config.toml
hidden_size = 192
hidden_act = "swiglu"
norm = "layernorm"
norm_eps = 1e-05
positions = "rope"
rope_fraction = 1.0
qk_norm = true
parallel_block = false
init = "uniform"
init_std_up = 0.0264
init_std_down = 0.00339
beta1 = 0.95
schedule = "cos"
final_lr_fraction = 0.0
z_loss = 1e-05
Each number is 50 + 10 x the weight over its row's rms, rounded and kept within 0 to 99. Layers, rows and columns count from 0. The size before them is the row's rms in percent of the matrix's.

# down: layer 6 MLP down (transposed), 448x192, rms 0.112, rows 406-436, columns 0-31
# gate: layer 6 MLP gate, 448x192, rms 0.267, rows 407-437, columns 0-31
# up: layer 6 MLP up, 448x192, rms 0.283, rows 407-437, columns 0-31
down406 102:55 39 36 55 48 60 59 65 45 54 41 57 55 44 57 44 29 46 36 56 60 51 43 55 54 47 48 40 23 42 41 63
gate407 095:18 55 62 35 56 36 61 37 36 50 34 47 45 48 45 59 59 31 37 53 58 65 28 47 48 47 45 46 55 38 41 47
up407 093:42 76 51 44 64 40 59 19 28 49 50 55 53 64 47 39 56 61 47 41 64 53 41 47 47 45 73 55 67 42 54 50
down407 100:59 38 71 44 37 53 38 41 55 67 61 49 58 52 44 54 39 43 44 64 42 48 54 50 51 51 36 61 47 50 38 52
gate408 103:69 39 45 61 58 39 39 38 37 49 34 62 60 50 69 34 57 25 37 33 51 52 70 53 52 53 52 33 43 43 40 37
up408 108:61 34 46 64 49 27 51 40 47 61 39 53 47 48 60 48 58 53 42 44 42 50 40 47 55 62 50 52 60 33 46 50
down408 102:53 68 66 49 33 58 33 47 55 59 55 58 50 47 66 52 65 50 56 56 36 64 47 58 69 58 41 36 51 48 41 27
gate409 096:63 52 42 32 47 63 41 39 53 57 44 47 64 67 47 50 37 57 63 38 45 43 34 44 63 55 52 36 48 34 43 47
up409 099:58 52 55 68 47 52 37 64 57 48 49 35 45 42 55 59 54 56 46 35 53 43 38 37 35 20 40 43 66 43 43 56
down409 098:48 52 42 51 47 56 46 46 50 44 51 54 56 47 46 52 57 53 67 42 40 40 45 54 69 60 34 64 48 51 24 37
gate410 102:46 55 54 67 47 49 34 60 60 37 50 38 43 61 57 41 55 47 52 48 52 48 66 47 44 52 64 67 57 55 50 58
up410 100:37 55 50 57 51 67 43 48 47 45 43 52 59 40 52 62 50 51 58 50 42 67 43 43 65 40 69 40 40 61 42 41
down410 101:54 42 55 51 65 51 44 51 53 44 52 63 57 51 49 49 51 44 51 42 50 46 64 45 45 70 44 52 56 46 44 41
gate411 106:50 44 69 47 51 36 42 69 60 29 33 56 55 41 48 39 58 45 55 49 58 64 56 33 53 48 48 55 44 52 35 58
up411 101:65 56 37 55 26 55 47 40 33 48 68 39 58 52 79 66 56 36 51 47 44 41 61 49 50 45 80 53 42 50 58 64
down411 102:33 51 55 61 33 50 46 48 66 39 56 54 51 51 49 45 66 65 48 50 45 55 49 54 36 64 30 35 44 34 37 61
gate412 100:45 67 49 75 50 50 63 40 56 53 42 64 59 55 44 48 66 64 34 58 53 59 65 56 50 40 41 65 66 54 59 39
up412 096:49 49 37 51 58 51 45 66 55 40 46 48 58 54 52 49 28 49 38 50 52 52 53 64 58 54 39 57 34 54 63 43
down412 094:49 49 55 51 60 47 48 50 58 51 61 31 48 50 45 56 32 44 73 29 54 64 63 37 59 68 53 30 56 48 48 50
gate413 102:49 56 45 56 45 47 48 55 58 59 40 54 49 38 67 34 40 51 33 48 47 58 57 64 49 37 40 60 71 38 57 51
up413 103:40 53 60 27 49 61 48 51 37 37 62 46 40 52 34 47 64 50 54 45 42 47 51 44 49 38 51 47 54 53 68 36
down413 100:60 54 57 58 30 42 72 47 55 49 55 58 42 41 66 57 50 57 39 50 45 41 59 40 59 50 51 53 43 62 40 60
gate414 099:47 60 48 56 54 35 42 68 70 67 60 42 57 54 65 59 62 25 45 52 40 49 71 53 39 49 55 38 61 54 59 45
up414 099:61 50 29 45 54 40 48 52 62 51 48 38 52 56 47 38 42 57 50 55 58 35 49 54 45 55 49 57 35 38 49 52
down414 097:38 50 58 40 46 48 39 34 53 65 43 60 41 45 50 41 38 53 54 58 66 41 62 70 50 60 43 44 42 25 32 44
gate415 098:45 63 57 49 51 49 57 51 56 57 57 64 55 48 57 51 49 45 46 66 34 61 53 58 48 50 64 42 51 55 67 34
up415 098:52 48 54 43 50 51 35 44 53 37 53 42 30 46 35 39 48 45 50 58 42 54 41 38 43 54 53 51 46 45 70 40
down415 105:39 46 58 50 49 55 48 52 36 44 54 40 33 55 53 61 62 68 54 41 40 40 47 46 52 63 46 49 63 42 58 61
gate416 097:47 38 40 59 50 46 55 47 31 36 42 30 52 36 49 31 64 55 41 49 61 46 43 51 39 36 63 48 60 48 49 46
up416 094:42 56 54 41 35 69 54 51 56 59 55 47 47 51 40 51 61 57 38 41 57 67 47 66 65 50 65 35 54 48 46 53
down416 099:27 44 31 66 57 34 55 55 43 65 39 51 59 53 54 45 39 58 56 60 59 46 47 47 41 53 51 29 52 55 43 52
gate417 104:48 55 44 53 43 38 52 38 38 46 43 57 60 35 66 58 53 61 31 53 43 54 54 55 47 43 51 44 52 74 68 55
up417 106:40 54 48 57 52 42 42 47 63 41 45 51 36 49 58 46 63 47 53 68 40 52 63 40 61 37 51 45 50 52 38 57
down417 101:59 38 49 44 29 62 65 54 46 43 62 52 56 43 43 57 61 56 47 62 45 45 56 36 50 47 44 60 62 72 39 48
gate418 103:48 37 37 50 51 56 62 48 52 43 74 41 49 69 49 42 45 42 44 51 50 50 66 55 42 63 53 46 66 39 51 51
up418 103:62 69 38 61 55 57 55 47 48 45 47 45 45 67 61 57 41 48 57 57 35 48 30 52 56 45 33 45 66 34 48 47
down418 104:36 43 35 60 54 50 31 38 52 47 48 60 61 51 58 58 38 43 50 59 51 70 60 57 53 45 59 56 55 55 38 42
gate419 095:61 46 38 38 55 69 42 51 48 40 52 50 39 56 56 62 56 51 53 53 42 62 41 43 39 53 30 49 49 61 51 43
up419 091:66 47 60 39 40 64 62 48 55 50 56 69 54 56 39 45 39 55 63 52 53 44 40 44 59 57 69 39 51 38 43 74
down419 096:53 62 68 58 50 59 43 57 35 57 47 61 57 43 66 39 61 41 66 57 43 40 50 46 68 55 42 24 55 37 41 50
gate420 095:53 47 58 37 48 43 38 29 37 68 52 51 63 54 48 61 59 63 57 44 70 45 49 54 38 44 64 49 41 57 66 47
up420 094:62 48 65 30 42 32 68 47 52 47 52 47 43 46 52 38 51 64 54 51 60 42 64 51 55 49 52 46 52 57 38 45
down420 100:44 66 42 47 57 62 44 41 43 67 56 51 64 50 49 45 55 54 56 49 49 42 49 42 56 56 51 51 51 24 42 48
gate421 100:65 48 41 46 52 47 53 63 62 35 68 59 54 47 55 63 45 59 54 58 47 49 55 49 46 49 44 61 49 42 29 70
up421 094:23 48 58 51 57 43 66 52 44 59 51 59 46 40 52 41 44 45 52 44 69 29 30 51 47 52 46 50 33 59 74 45
down421 097:54 52 52 44 71 64 56 41 57 58 50 48 56 48 67 63 64 42 61 34 36 54 53 65 55 37 39 53 35 64 43 54
gate422 094:40 56 41 51 60 43 50 42 64 47 47 51 55 50 72 52 42 42 46 41 58 51 54 50 30 60 49 61 49 35 46 55
up422 096:40 39 54 53 53 43 24 39 42 41 50 55 57 60 60 65 47 45 62 44 60 37 62 59 65 39 63 45 67 58 46 43
down422 095:42 42 27 46 65 47 48 36 48 46 46 67 68 41 50 41 54 40 60 60 43 58 54 49 53 41 35 52 53 59 44 41
gate423 099:54 45 39 36 42 55 38 59 53 32 53 46 56 45 47 46 51 40 64 70 43 60 63 51 65 31 41 55 52 60 57 58
up423 100:74 44 44 46 41 62 54 34 35 50 60 69 41 38 53 48 54 64 50 65 51 35 39 55 62 72 60 50 45 26 47 35
down423 100:51 46 61 63 49 54 58 59 63 45 48 58 42 46 39 47 51 49 65 34 72 50 44 55 56 53 40 54 57 38 49 56
gate424 096:32 48 59 69 58 44 53 57 59 45 40 64 30 45 43 53 59 56 48 55 38 46 58 44 38 29 59 37 54 50 48 62
up424 101:52 60 70 45 48 44 64 51 45 53 61 58 64 53 47 33 35 55 56 72 50 48 36 48 40 44 50 60 69 62 28 47
down424 100:38 49 68 42 61 71 50 61 38 54 64 38 48 49 45 41 67 50 49 36 59 45 49 61 62 57 40 63 48 53 43 52
gate425 101:56 53 50 47 58 56 42 48 54 45 48 37 50 53 57 67 50 42 57 56 65 52 48 51 48 49 43 69 46 50 44 61
up425 101:50 71 43 45 45 52 44 48 40 56 43 39 49 58 65 59 74 43 30 65 69 50 41 53 52 51 35 56 28 47 43 56
down425 101:42 56 42 60 39 57 42 50 50 69 45 50 46 46 37 59 40 59 43 58 53 55 52 47 52 60 43 56 54 61 52 40
gate426 098:63 46 60 54 32 54 56 52 43 58 37 50 58 57 56 57 71 47 46 50 56 58 25 43 58 53 44 48 59 30 47 34
up426 102:62 37 58 44 57 25 50 44 38 48 57 51 69 43 44 47 36 63 41 46 49 47 46 50 47 48 44 76 52 54 54 55
down426 094:46 44 47 53 58 35 38 47 67 48 68 38 59 45 47 51 45 47 52 51 34 50 49 46 36 55 38 44 51 39 41 59
gate427 104:40 43 44 55 51 41 57 56 53 46 49 34 64 36 43 37 33 40 48 47 57 57 49 49 53 41 45 67 44 47 43 41
up427 098:35 43 38 51 51 63 46 48 63 52 74 50 62 50 61 47 35 58 49 60 36 48 42 42 62 38 45 52 59 45 56 64
down427 096:47 56 46 49 50 48 69 65 23 30 70 62 40 46 50 47 47 47 52 44 64 46 55 48 32 37 53 52 61 37 32 46
gate428 103:44 30 40 50 52 59 76 59 50 42 67 51 46 50 63 58 39 57 31 64 43 31 45 55 51 38 48 47 59 61 39 61
up428 099:60 75 37 58 41 60 67 65 42 72 43 55 52 27 63 43 46 61 45 55 54 46 52 39 51 55 46 58 57 62 40 60
down428 095:54 50 50 56 54 54 41 39 41 70 37 34 44 58 32 53 43 40 74 34 52 62 63 42 60 44 59 69 53 64 47 51
gate429 098:45 48 35 55 40 62 35 43 61 43 67 52 55 63 47 57 36 34 51 72 55 48 39 44 49 43 47 45 51 59 52 43
up429 100:38 71 30 58 47 57 47 63 41 49 65 61 61 34 46 43 51 42 47 45 45 50 57 50 35 45 52 37 43 43 33 46
down429 103:48 58 25 53 61 42 46 43 52 52 42 42 54 57 40 51 48 35 36 43 68 63 37 32 48 52 62 35 57 55 42 59
gate430 096:45 51 54 50 54 47 49 53 60 34 61 33 49 40 38 52 57 41 28 54 51 45 40 65 44 44 47 38 37 44 45 39
up430 104:55 65 53 35 42 51 52 38 48 49 34 62 46 59 43 30 42 50 32 44 63 45 66 31 73 63 56 50 40 60 53 54
down430 110:62 67 67 48 73 55 59 52 59 52 49 46 67 46 56 57 28 39 59 48 52 44 66 64 46 63 60 45 58 49 49 39
gate431 100:53 37 48 60 67 49 31 50 73 37 49 37 39 55 53 52 44 50 68 28 36 75 45 42 53 44 45 60 45 60 32 48
up431 100:65 50 35 39 31 53 63 46 54 51 60 68 75 58 33 46 51 58 37 52 33 54 40 38 55 51 53 43 43 44 39 30
down431 109:49 51 73 49 38 48 50 53 56 43 49 56 48 52 62 36 63 59 50 49 45 54 68 52 43 48 53 44 60 57 51 52
gate432 094:45 62 54 68 41 47 57 46 51 58 43 58 46 36 34 43 50 57 61 36 47 65 31 55 53 61 41 38 49 35 58 58
up432 101:49 39 37 46 65 39 40 37 59 43 51 52 66 64 40 48 41 69 40 47 48 61 45 40 55 37 55 49 54 41 55 65
down432 102:65 48 51 49 49 43 77 55 37 47 49 49 49 55 70 59 41 49 37 48 51 43 50 51 48 64 62 45 46 46 39 43
gate433 102:64 35 47 46 51 28 54 68 63 51 36 43 55 51 49 47 61 51 48 40 51 60 50 69 46 31 44 47 40 51 40 69
up433 097:65 52 62 45 60 53 53 31 46 73 58 49 53 42 55 52 61 79 67 52 54 45 44 65 35 50 42 74 45 47 45 67
down433 098:60 54 38 52 29 49 48 48 59 57 38 46 56 45 40 65 30 47 39 54 39 54 60 67 63 43 40 46 56 59 45 41
gate434 097:57 46 47 59 37 39 37 48 34 53 34 47 41 48 69 54 58 47 55 60 37 68 56 59 49 44 73 34 67 44 62 47
up434 095:58 53 34 46 38 51 70 51 26 38 62 64 61 41 64 63 14 38 50 48 36 45 53 58 39 56 46 19 48 61 59 45
down434 100:49 65 44 66 61 53 37 54 41 46 62 50 56 37 56 70 50 46 55 54 64 31 33 55 43 26 54 49 69 57 42 48
gate435 095:44 46 52 62 57 49 66 35 48 64 44 53 40 55 50 40 44 45 60 35 48 61 59 37 60 35 54 35 36 49 57 47
up435 096:48 36 41 26 39 42 62 42 45 52 49 56 54 50 41 55 60 45 53 64 58 54 46 50 43 34 55 56 47 66 29 45
down435 097:35 44 57 44 50 67 48 67 56 62 61 38 48 50 45 47 56 45 48 51 64 69 46 50 32 45 53 50 50 38 36 34
gate436 100:55 38 55 64 58 54 50 40 41 42 35 59 64 54 45 57 53 58 55 64 58 60 54 39 44 56 66 57 50 46 64 59
up436 094:38 52 30 50 55 61 51 55 59 46 42 46 35 53 53 44 53 59 44 55 47 42 56 54 52 44 44 52 48 58 71 37
down436 095:63 53 52 45 40 57 48 40 49 58 46 44 37 58 47 54 37 59 52 53 26 24 43 54 37 66 36 62 49 47 57 41
gate437 098:34 36 48 59 54 45 54 64 50 48 51 59 59 46 53 48 59 56 56 46 31 41 28 42 63 50 48 41 46 37 65 45
up437 094:70 62 61 49 42 40 48 45 39 55 50 62 49 43 42 50 68 61 65 64 41 55 33 64 53 53 19 43 52 53 43 57